Each number is 500 + 40 x the weight over its row's rms, rounded and kept within 0 to 999. Layers, rows and columns count from 0. Numbers have three digits each. The size before them is the row's rms in percent of the matrix's.

# layer 5 MLP down (transposed), 320x160, rms 0.0794, rows 284-319, columns 0-159
092:524377501482518484529515468455540453535468529460489497497485572490539483476528525537512472484453501482485470474483511565516440497468538520526491510527522529465473482505535526515331525518424534497513512559458474354515450495578480506424515474518510494458498549487460496473528556547473479557469504504528592493442488495516436528513518478522503527517523526480476462512553552433565475492501540552495452602470538504461567487494562481458448553545510505459533536504455524542501504489538433
091:486537413503477506460477447450558487513588473491511441498517474491495508499535482531483401510531463475591537582487565498472480490525521567481493578501501540541518539570489525462544512528533511519599488485399507481508476521518496475505515470514521423515456506487461546440432439439485545526477496512520569423476562489485531503486509478457504482546508532462543513492468495516489536504562510462525455489490430497523489493501547509471439412473540537492516591394554485568508480509493402
106:523425489491511515553541484499510436459572512546453529518505454421523512534472511558490529441511538490492460436510468498488543576494485493511553484485495445446532520518563521513546441494606489470464524476533466508505463572555472454505479433534488432498480456472571472549446461527516535569466497544537539533541579466497512540492492463451559508476520495433485499481483531545501512535501491464536434434471449502460490465507526526541534564479486611488467527483563444517404522421430451
092:506511512475489505529512571516434480523496556509550455504484482480469555451544493490456479498481461494472454480443410621570475512508433475451565488528477524441558508452506556514433457485502533518505551485484491549577495463447470493515482475473507553532532473496529542507548491502460452422454505496476505519504527447569548494522461564528461545533591506521588513511513487462482438497532509520399539506478430494537507459558527399515451479478532498541435526477435492516550533453538575
088:531544438476506463528459518470529435455537481481476546529514532571548465550583455511510442558490531486456491458528511513467424485468518541478462584502479456510475466495549527484469480476495565623473545546441491490437487554558512445464501494476478509503482517469523461520439532544383504514472487501460544540529466414514510470543534505516411549475534429532482551530539471553502465498530552436490548547438526543486484547571576522507435473483476464492477554531487546458479475470506517
091:530478466479471485516481496494505438468497523484565508574567493486471538520539480491499505473494563468473545483498514540469520515561572548493393463481538428504446472441539471549427531503477481541503509509537462460465528523491540501487465562482507514446545514449454471533447473506406518530473520521533515585457498455438529493512514452548551477510540488492470465487538521512562475535459416510587488569532448512473438491512588502463554466476625547535416512537452434496508471567502501
100:455479494493524471516574513467513497526460527513498463509533484414536478516525454590483538467523540527483489486557495490516496524493519524547552510509537422526523527472488492536314495496484468474461480509544456567486511480497489456558611472486422573488454493555491462461471481473483514457477501564466529474567509539525420548484458512465514495538490501560470499417468485497479447497515542511467493485509552435512469550483661521503498492462507453544557517448501513506497488476547508
096:464546424526520498486481537503465544508508517508473519457557436497507445450539501491466494551471479467484433505483501498542465506429515433509529546529487502436568488455463547474588530552563560536446484512504496500501507524497509489445526509497516492491491470512463558474468502411481487442516529428527384494562523503490515486585547522517466506510467466550449521439527481513442554421583491536521479517495545466536454483495454593465481482506599520513578520574449451468490582454485554
100:536443498502477445463489480535487463569505523499483557483592501451497492497463543537507454469476519460537408439407445478527537500496444535518530554508546515529454487451395550492427537552497507458522533482402448525484500479533441475455519526545536472516471487522554505463438503511510485486515558527472585532572450436504522486563482475502483525529472583481451563531481558479580447484527511526498516437582558530408490488520548504504472505488458485524453525491489520463537525563492540
126:453523526520494458574493504534540496472441500490490516487538461499476448506447526518486459504540514542508538466503511589504535454463480497553539500482541520479512483408506479471535546468503528540516505529443459471498374577496460540460607538489483493571523487520580421469476510485476497422473429583492522466525539487495528521494446517529465507500547442451582557486526506519517493539514506491577465418564503513539473434571503500508510512527465498407436514476497528526532510552475393
127:507495540551544483542477512542465542425558541503559427452481453487493504461471520427479509495444507528504541414575464528508531427506541549488483502500497493501507544454494541507429475463483474473446509417616441483499510547481444463473505547496518510510452470485505541554551503606468563476527498524549475504476457462473515484504513486501537524488518499516536485519523546512550417478430477487570542443427545440500491487528587481478522498530571519511424471550546517492500547413433454
125:483477422504474462513499548547439495434444594440530515518564509476504492499514511470516501462542560547505433457467473472514495512541456506566555552463491494587444527506449570515433493481460522448541430505465521439481482457526471532480526491490465500546530476469438399492567518515517589464495488471465558571507539494540519541475475527495558506561518490457465475517415415453488493470526530510443464517542506502491437493567528486494480502446557519558556524520458515580498438478471545
085:541494450507526503515527470471487465467488444498515512492483534527573470507490519638480470507530510503487511513423492396493518553490473523473488501495482548476469540573517488445513494522521500518535531568485476470528511449552543449548506529442520465503567456511497505440479479553507539571444473418476514481546543493526422482497590449512532431484512459527534485544521474428461613558506518464533490523502540570418476551479579513496503477553506531433542465454489582498475438449488465
104:534545520491462531432449586457531484488465548503607509470544479514463597543509507516512489482536498468478478559449479432482559510494552509433550483517528503531491429473487528509555474509478493453531542546519516478483478476511530517512481548523593518521488365508511530482485530513512464546528425530547449565498492511502460561450537442460425577552504461461563466499483579474511510504453491517431492520450540506519498481407474562460506428457500515495452536438477519485482517475447545
086:543526562506541490480469456490493539437522528534524513488490515489500480436407565428537592483537462515525498447554534545507444535509533520534592486496491500494455447495529463566511524402540497548555495510448549520495435503525467539522550453535427549447509540526542492535511538462519431535487414516483481509503497480481511515478549566473438513558449439519474434545469501445534458508436439486538566492541536502431509489509516467552543468488498518475457530456522535486380469453477517
118:532539511471475596482506479471449524555453524534505536475475516522441492464460520450537503505494494524419464446491523592531433487468468473465467527503492463505470497482526541498495443448485478448484444546458495500487501533455537428544492450527491498470496533474509512561564518480498586481519443425517517520668474510510493466568447585510527532498499493476451474452520493501580525523509507458515518486539521506543488486501658466484439515529557457491515583496545512507486439501524477
090:571458459478522445489462478467563476511522458488533516488518517477566439524476513583556461520527475466506563511454510449522504483493498495497500493493487555510490502463505537522373506545510481477511536484445512403492567499529507531579482440454448534482443508495552466490497464524453471502458513541502656534458508562553540609516526524509575575448509469464497469588490459513481536565510517530524466517457461523471451487450513495462538474532506446486524493460481569512484435465485457
098:477480475496450490530491483473488524495510464466492520459473461523579552561498503536515500538409507477452502511482542428481500430540476439489467538538490526486571550484442532490603484546548512514452515545431565460502482530568523464522475561482504495525531494463492466513567500555447478556480467521508471488522469470543608532439501456500495451546489536523458469544517462532509457410530482483558502442465593539483507500463409548453551517527513416493531501473502522462449413493579552
100:504485555530476468566575545406504475479551409463456471502508563475508537509555560514494542519522506547511455510464549492442456511472500518458490442461427542487517523481483482480497491498508485529507494460446569509563487509522473525502472517537485431528465501476499494500529446368480518544511547500519481438534571493539547463491517457500562480533488502456493568473480476547528536471410517467514465467583454517486587500439629509437538510515456589471462517482467463495471541552471499
102:477483579586512482491551509505472507530465452522498518488447490484530530502491490458519414507466466489460547549477526453491531522478489564527485547534462558533526403471531495524433447590563517505476465480426549519494507490583517500489539459492495421476526471481557601501534504499450489529474539407496486424519506493423499464535552484452548442444509556477417453523513473494476596469583495488462496480555507502469490496507527499489473505609527552484524481457467480484552476479568470
101:432461458451515508463539485512448496463551487534487499537504490493459502531472490494440537537496527385517464488484517478496522489522400452508504555481461495508610548536437494477394476545529543513496480443575532558502500474481538488492529487498472457541460524498511477545525483492499572537548485513495558447619532470538517486487508469501542493569449531537488427488494425488450491430505485482467486443518461462519572496531639510535517560516513445483556520530479562501476568504487478
101:499462508467497514526528499507510517467473564494524496514474515481467493588533480537497515502498480487446518481444558480554527558534509521485577393564543437479422522513541548476474549409512528540507549535519462450462493520558487552483562502523598476504524423505587490480576489442460555504496515505440506512513512505498503517493470501501490498441479522535405514475473551610506519481440573432483413547486552460505467432499561542482460521518537436494457474425497487480455502451499526
087:484494547527486485561564497426445511492548430502475549547503569493499520499629470514501529539532466564526502512463513448488473449518448490449517529469467522462521560535487439466524459482469538534487515457494549416564515456482457555465501532473546464508505502489453566494520483382504546456477504509531468466497545537504574483450479455531520495506443492534512580494474460569465531473500428530481476482566473540549548542462479439502514499524538609504396519495448533444508523542488508
081:463503558477486513521529479561491522467496445503513497484471536447502504521529563467513480493514493546464545536498487478403516426505525511513570496479525455527470470563509510501464475519507494456465583571552483496506510428431534534507552548506432449505495460525544541533580516455464508551577481505538466480577509519458419480415546449515527509491433502583491447468481513478482545439522454474534407505532490423531468517499565496423461550486504478435460469517532510530545546484608550
106:486441480543496492464490520459553491518528532499557492524488409485512487463504503503460497517562543452482489516504540473445501445495541469430489546503511497538506435515559506479508424581558512513453439534472547431598482455563515509473445419491527514525501527501488468511495486485450522549498483464485501621498422417421492485516508582480471557515524567529457481504495593458538504515555505475484490534502521500465433438568522535542549538487553504480519493393473570463538458520504522
089:483477519484510451467564460510482495503524483504446511512537464468565483498604511526501504488476517491517496501464488574384515540521442524417477505462479483485534538502532457463518461545581420554517524458494548579541527484478502564525544514479531447556386499487459531553486510400435539519462510516458469457580562486495499512540517523459485491528444467476507562488493498518536526478527443492522501527535449553539541472480580489480439506517440505481456610476482518473445538510522582
096:501466521432519447516479425586534520506560437435506439533496449491485477558571531484522495527562557486485533476488475569487557461550473541492492484481503540517486445503556471516511575509534556434415540465494601552473467515508513512514445505511554473551481495483440500552500487570498549444461502434452473550525509547473500516447527564489512610508498493501506454496456483468513442450512544553491541431428513457499466503486552478521421487465485470480486476572468532457520465457514574
081:500536510523490538514473516529519572471456499568488515444476535499557609560539481548531549474531480504473482510501502485491545448509493467434446496458508537489468539493534542480439508537501534472484511528483493521459466505514517467537465476494405491493510502479562541482512456551523543502540499447507522490569571555554513438534483536481546430485504456443496448483505431492580436463439475456492454417538474532511512464515627419530553418532475385485517460509513512523491441428496531
092:539504528507525490458541528387430484482459488487494542524546610413464564507544553547438536485546459495540457510453537510491499469464501555453478519438514517404515514487452483442479488511488445551455515465499552475494504461498502441441537477517562525544452473454472523554507494397527532503538570495469500522488515428505458461443564495508512524462424486544441521457507502531497528528550461517471506569555490513500620549519503551475490501491486551481545474504489485522480518605509511
101:547573543471509498505464520507547508525518504510548485451521546529489483517394491549553450537534492468506491469510480509534440480541506486553521431488470459510523475470431466483277513522494502520481509482464525505477468560500527495496508494506442543486477514529506491547398490501496487445517467525494484600511520518465511437530530487488506472464540468503502487435502429509464494487540487581516512497564487472547469528445636498525518430508559484488556565500509438529516486509481502
107:489543499515492553453508477557472558487495498511480515505532451444426507566495467505519583518533541501451499453475475479468466487457459481499488491528496559489585528551570517419570478473559466506472490420517492530500501600465533545463535409553516387450497466496492455464534528527531580470488452462464522498602485598479539509493436491436544513533526527491509535510433525517506511535514489441500442459546466466465495481477562462537480485492548508411506518495512566510525441541472505
078:433515456506524441522542512491465520498508418450473463510540524457518486531572532540467503500504479497539509509473520521500461473457490471447595523532449500512483543502520452419551466469514512488513564501455507498532503426492507575513512609500417576535489488496456533513489492392520513532524646489505500437546473474512586468555554441500549450497448475519527579493471436491441464512499477528459500512458482534477505562482527477516431488464494604520462485525539513449501522533502467
085:526459543546523559474496516441447483503500476513514531540455447468495451472489526541464560488513472548501495530496552508510466489475450511494460540522475457406532487514485474559676455492542446523504509502442472488494498430455466528557510480523570493446574512462434538506496470463535512476499525489560498449490491533532542498489482493508521491529449510517538467464539530599443401506535514470539505443492539507556516512473403512510523485515496483567465485552509616482484458583447469
108:536466525483450447516431529501498498503473474447430463501509542610477510557464518470515480508499454373485531503474484531492536525532469537570483454537571506523471527467545488446424459558628485477524480518469563507430488448477466557545459478507414509459547508440469488523474448552511463560469491490471458566463472489478535499495528523506474476577497488414518568533527457481509495559514508519541529537485463497532496490549594555479564515564454547507540484524460483507463478498470500
101:515479467432502516481477480470524499533508505515459516471487562532513471527539521516516529504508486454469492528515469428564492510488522478506466437492487509549499462494552447517315461523550483526538518478464517598467495453479518511514517494522326532445506515451514481496497531515512453515460492487479519541589498465523454509506507488453493523507530499478494527538514479497483531565475506510550570528493493477508493455466660551520396422497490537515542484551474468486481533535523555
090:534460512471467493459499489447521454475562458418401449476454566488505444526550470439495515524469517417535525523535501416498528528587538455501534433511499519539506490474546452543492470522503431532538527500485551469525495539549536566536536528488560463441540500479462449499525524465497485538472470543449530498480513470527486539439569502470566425541499506536462444546546431533471512485490537535531442458535513580483493522450562541552470541428479506488525392486531557483503506510523565
# layer 5 MLP up, 320x160, rms 0.0878, rows 285-319, columns 0-159
091:532436504479536514535432500563526475461530537498505439484449549458485544521483469452508484517479520446431489444550505461470476478524523567466517462523531458535487431511457480547531485534481453557515520473523523474521471415489535550502538510517588532581481463539487461529520562512544553516527524560544470497454445519496492425474466508569508468408518522493439442591488522500552511499474544487558459511538504446547552638532467531542475487490408529559520481453481474493565485503545489
093:535485453503454475501443467447529500542506570488470494476496596480476458489509511506482460477488540520422493535548554517552526571499491443552499469545435441501493496531523449448549443538516470506566492512467409453543473470529527545504592523474574495552406470503482499544466550521564457482502578446499536459429373512535517538474527517519559525489536540562462534520530521583510485524446429522494489553442520472467455484531435516510518468449496544498483566526531476505511505479503507
090:488464496429491486497414475525488507503525519514571536449530509560445481569440520501488576525496528498399549510561513519424538485525531488522530458462496500524500521597468471576498507544465438501511467491446500499485447456489476497414529511517520537539522494539517436484474539485432517476558476504505475568500488510439491569559419461511453451502512537494542484441527519482487516484579434497576464522543535547529575580483511464500514463534513572469440569498508508499562563447537442
107:487522502474457455480448484444475481514547509536418503483518488488548540432524468554504484498495464491507448448539465530529529503509453491505507546605456470394458499455421495546535466455452522519508442532519438469664568557471467503402497453534535501479527423572525505484495541472515536475441491448548415489498505499504472535479532456506462484552498512543566528462427493491499478497512529486518467546434511516542528543454487511552517489574477528520544547559513491531520524497541481
102:465505408540528518441439482515487551531520545429514489496480535505451526501470503520470527512479354500478597474496503531548524488487535518446509519513555465502451465487537479545541484490502515473574528470508501466521437506537513472455452447536534554577557493493471493508455517440552499460527505502543480515478459480559411579569487526554481470514486516550483476515482516516505438505490556548498407478487514494528508532518500491451501512421476571570502516436520381504459600459512479
090:536444429470534422532409457449474576495553478551521482466398532525516518519421567521506513514478441440516483527513549462504454558458533471512492522556474523453559523546496490510544519499473524587507503417439501533521513547510507465552496501567507414583547525479451483451430515511475525553483446516488532476523473476489487445488452450520501525429441492498602479477498425538500549515473454540524544507499485514492506541452521479505459471451462477524537530484538452476510562493514419
096:466545506547504527507518438560539549600520510515520532529516507556485468556537526483513579525480513526485520478465479430460556472562548550478515413485595465514472536515540564484543495481435514460429503470469535470485481530466563554504454542482561563535464467429534466459466467413545491494545495491493509451493493579517432496473485511626476506507519492482493557434507541488518505519500459461472476517510476456536501503434443473483408484454542442457469551507471525444545502507441468
101:500526514492488533583470512509505530473532521527504525463547565453496459505486457559512465528558443544487482437523457538502463509593449493512456545546476516482516571527515453551522537494428563466455524527548533473530603526518531555548506451470468498470512509547534482441472475475575541489532469427503433532470496507529532516500527401545539459425540447518478518505462417520468541380557509538433531434418526446514504527521449430484478490532533470501530548486485542521495470493491489
117:445525421511509512502504540530519468517535479460514475536503475483475515491452511493448445463512460486467478511489488525571493536547568468561451491516549436429461523511513471464547613462485448525446470546544446465536520575492477538531474467539553439516526515533505532449444528440511530559571522508503518490414434472535503499490500472499509537485515488628510480516535503474456471512533465447527539490474447522425528445568448519510424519472471573578501571455568492536488510537553560
136:493603426521528546462498542477478516491510568528553507531424472516417582502442509546461498558495443586517527501558421467514485519572512475549439454556480464506535479566474545548536565530445478562434517495554484445515479480424555469470511501499549515531561505529521468442484490437580503510557462470553499468460459486480457467440438452514487470511523490482559500417471440503496516430467527477513478465467541465490522586544479472486447499496522477503482475535517539494512515499466528
125:487446497499539492514439531524518442529510496546477519520481522418496516513457449503528487556537454472502500498546520524516459598486498502494500506464439485433539537510422466481537592470470531479412479442460446458549494473469564486480481477526551559571497459548490521443467517503548576476521509552455500471422466547446484459548510478517495470472497436451494406566474436490467555479501555467534531584493489469493535519495469465512496489477481556579606527517522521516437472582557503
090:443529490502454439500526580487539533559502492482462462449526443456512480522519493432493551505516588557472473444581505512512543500547478530529472511536525476533527443489500509524481511481446531553471453501557565408454537552471501576461483496492580548443512512521512408495536501528530483483595534538517465449462501532510543503559415504528504561418464483494535493471551477515475453512478565411527503481447499542600577562502453498475519520489524560504509446477448518475527483510517537
107:531524504465491531527483536450487522571583456519510477456492496507439509494448466526452448483505597550487465552484455506532479557584481466533451450504484493404629545479451503504562448440529538525436485504497462476491493526528510543544495406464488458433502502491448450526493476526524498526480556530476496471464480411496486532475571530538582509456477557521508502537503529509479534529457458547464511459422500513462476494518434487567480500487462497483518609551491571461520515486445488
096:469509537466514554501447481592487422476511490492469441401487516572558496511479466539462471469529494468436480551514447500498488515516433475551491471528553514415547453509490520499524536523535572462503418498475545462554556470497468483489517392474515480498548471458493513482488489538544529480517545466525432464486486490440481578544482526518491565431509590472510573517522476500450470477524520447470540439522517443521540467571450475531412584518502487493537509514501438544574523478478462
118:480474454532579494519514448475484501552520508494537421534435455445555448558464552496549453517529506504555471524466510457539476498552526532594497537459515518426598428534479528441540568555526544577500437462470529486522554497531503528453505512491508518466450499563472508507433460453582515434504460451572529451539484463531466571481444494517526503468510502507542489496499520504496524464429468493407528486435497495487507534525507450532491475510520477570539422550574497524559500460535519
099:562539463507531512589500506560494497552487546487519468462475548476523558515519511499559490573527513504445450413533502401549518473560468606557482521486578489510521486497490450576522512514495507498564371480506517389482451480524496496449535484532524505519487504467419477568534506497492478475537513499481469489433510442480470509548499485503473550502531582503512474528476591513479483522453490452429412450451515463494461509552468483510456483500532557522543500500504495501548462546577484
115:520540453495459474394477517493547458494493508527602477525550467509482429512526541517503464442550469535478505424547494520496483584511521527461521457539560460499520501539484499523517565549452507485535508482555431488505571405529484516514549471479508501475420493487520467445437496474555530467499508478477556454475489455612426459482536518552523425473499533526583525483509449493515558531402480572455471515507482466494532511574492488501480505485476495490464526585469550433559541479491492
080:414568453560506416479448500551498538554472547522515431489489521613532465517466513518500535464440450489456501500508522550455476463477414540532457512525464531531481506533550548500501569516508516504480514529537546469496450549509473430512449501433496584528507502457552525455499442472436510434569471493509493512509524521540516555529432497512435495512581545454549547438514489482474524504508474470472530474548515464486488525520482535463450517451546460521540503516573471430596434451438520
098:546469430463505557479492439534514457526535502467523528484478506534486484526525497478480525562503484486499570503508524515444505514521589512535489430453541436497454537547484489521529485428520474483461434535517464506538491431399534612480535563547526509521473495506506425457347507516522557463504452593541549557484427534547502482442483522565450510507493432593488463521447543520545512504464481526465530515496524502516543502482495478514479473437495518506467529564452476535454499554513481
088:571564508571499436508502593543517528587513475458472511419464514401508435481539517528562511520454481570451526499482504464415520531496484556479505482516561436507444484500520483534520474492505560521558499443483500444492564565540549441510485492477484482505487441526496495465478532539501486409534541498538486513437479530467489550541452494494530456536531449491552520533507513567457477495482494496513557540494525490468531492538443474504477492510466539497574565515558507386517481551580413
103:502443474501564388509522503507458478525445481507532520486531476443473488422489560505475480481483464509494516529504516536437472524477507572504492519504404504468490571521477484449517509529487544525480437530523429477539535516518518422501512517546515557563466523537462513448514533522501511494557464477582531540434435479501505528522503547458448483504445443492516536538568504493465562477487495487564553548468457511470499501568440491538482435480447567584536605541529490517528485563604578
078:541486510458453458510490521488512526419454499508512517529464519466543507496485603488545434513499530545480478549542502477483497488481505485473478453499470534507478473461458392515488538556449517567545511505539446492518457503486459476507549500502511515474541533533480469549541500580527514484435472469532546538468466552465464522521467515460482446460531477532512534522537442569500421493477446548564465482488509556495465591512394527530529492475442541634490439594533567491530495523504601
093:527472497462501482563455518502472530510533470477489484446533511467539465514547463436445506555501515484531497517483476512466501482480563535489494476476480445525475495586470542487526458520424473593557519555550469499535499522481539578519573585515612463468558482522415449487458540490494450543512483536539485541506402472485531546456463497547485516508453504495421509501476542508533457471417494549477503536501440552594515556502452501495422452432538504460436485523570491502476512552544553
123:455463486528556521575412598478520508527487504536571513505470481530441435505491388512468422534533528545482556502494514514509463554577542532555517496498450437486518541595487451524528443506503461514497481510499530452475511447473533506513509447478572521561434484550511471480516517462579465559509488475492411471496504478469502468551484457488469565440562542474522464548506502453397530540524503458477515477562526542532467521488481496474469519560585530531519513474466471456464487569473479
080:592523535472515532536430481495494540478458504579526433433463512574515522482568524501429462432426472586497493487455507497440477494564507505613483490454548512467474458521474473505518438536509508498547433495518522481501565533494544500415545449551514536517475487521438425534525527598505485483496509491564527528507510483480476470554467572501464483497459467515579503468490452578516542522545409499554527497474551445557472510489479526509498523515504490434465478543458478481545525524466441
095:501513496575526518493475426487527489537538611556508503421488468479486467436514463525503505564473462520469555437590549525541496494513476444445552536534495467525523471542483522521505484516460452528446463504514366438517510416415573559446475468494517600516467469537520476544486533471504474498543472486508492466463515420440541463557412589491493526528468498513526492480486535504485517444524499447478453501465587533517544520532526509529539483508537486485483512531468524537534537523453451
092:469510481466542419480448538489449558474450526498453512492518481477488475543462511548480475577427508556554496534500479536520575499566523567524505506483463483505444474489452442472514480491508492524584442456523521482480499487462573532440479496532503481525427548502434500552532507513522478569515493390488421529518502514501456519483459569483468568514468578514528458510554506532447499503478508586518523563520468521591504558622463467531492483448498510524493525539494466490586544540555458
083:500519520547489496573449526571461490512462499493522506425523473542506428473506521507430495517503572597458451510487450430438579539489505554573503486467499497464444493504483506468495523500484498560552502507549511431495472515445479467467498552518549518448404487541556484518558473579484464496420507570506474473539469496473478516461390544464475551516540467493526514497600520554536496522454393514544530526484492504519552500522472498543512570517543484484492563590472537454529495479497487
097:463491475534549521536481466488473511548497468452561465501438480460456476494489531490487493489511515506487542482536511520510554456490503444497453450510533460532513512488541470503500524475511549492563523532504471470504549473509550452467540544499517494507464522478457386501521484520457493525549509512512494557545434455439442612472512534500524549452517492475590535536536533510507427466502482403439482456460459519497521522627494517522459578508445606600494501451527509552456471567578426
108:472490547543528543552526544472499496646534439541588461517510484512438498539525520474477432491535515491517545492456472464493493476499496477577501489489460434453540468533436468459548493529506607492498513521542489506503549493511511524478509569517503504502527449624480495496425476514572559437511509542602483455480477478499454481480511479567466509468425515508399480438475522487547526514499433443483495537494517500545439530514494433468480457472536456501509519493459441488525575465512537
079:493522506546513509500515493553438413536500504481529587483437454559481501499463429541495563516541526516456522485508403518483521522503472562491454518482578519541516520518513588624517537416547536486480458494458568494457523572491482403450448458529524495514484477461546513462454478476510502491489448493504510534481514485471497469444479501518440547475553525523471465527535536466461513563501551537439573499563533419477513484484482473489491577576503458511595544478496449512523486433507483
091:482521476492507530504439546511524563514541459539489501534493527448478448495476508470547439543520513485554449495540470540481521596512486553480506415467541387478488458481494431474504515551504461469549468506509362502569449473513465462556512515497557497568485470526497499475537531466498537489446545502491524537505457433490493489469467545523528519436510515447464533540477520472566443555451485475554449550490530527472540468505454490527436498424521522475435516548528562443557564612503500
104:455509497453530477502484501466473511517482485518476489461471449455517552473509552478499475458504483581492515420577501536477509450512486469506400551488553470564551556486512485523509561464439539541508464487622546409487540425521562459496513504547513546466451508540492492461563518533525507546548494476568545469493484501500528520496523475539509559430482464542523532466517497484465439456503459445531531460488534492468470540487448428638454448556476553526526498409506512517556520525549476
090:477558435481484494519492525547453539504547493526479400489459544462474512454422494551581535517471552565549497540516543503434432491506453521486488513496447488391554498527457546508518561517485533567412452566512435513543515504456529485547486439457482501452476462516475510517477471533517522466493532385549483487510478486474481479494503532560485519454470540517592450517508459537430446408530507529556561529515534484501535483532471516450478512507545437506593485452508489519461464474530484
090:472543492544550474539442497557412529528505508622502501497487441484487550492501434555496469523459453530524524471465438523477469446513454515460450546483544494466494449498447506569541583419487628512502471533491553460468545452503474448502528450472495516500451495508499516480466426538545571506513537471561459501474501499507491481520519453543474572468527563528541529534496554544456529457499460481467476514492455420521504461527513370473513557513527465472589549505486467498481467486506503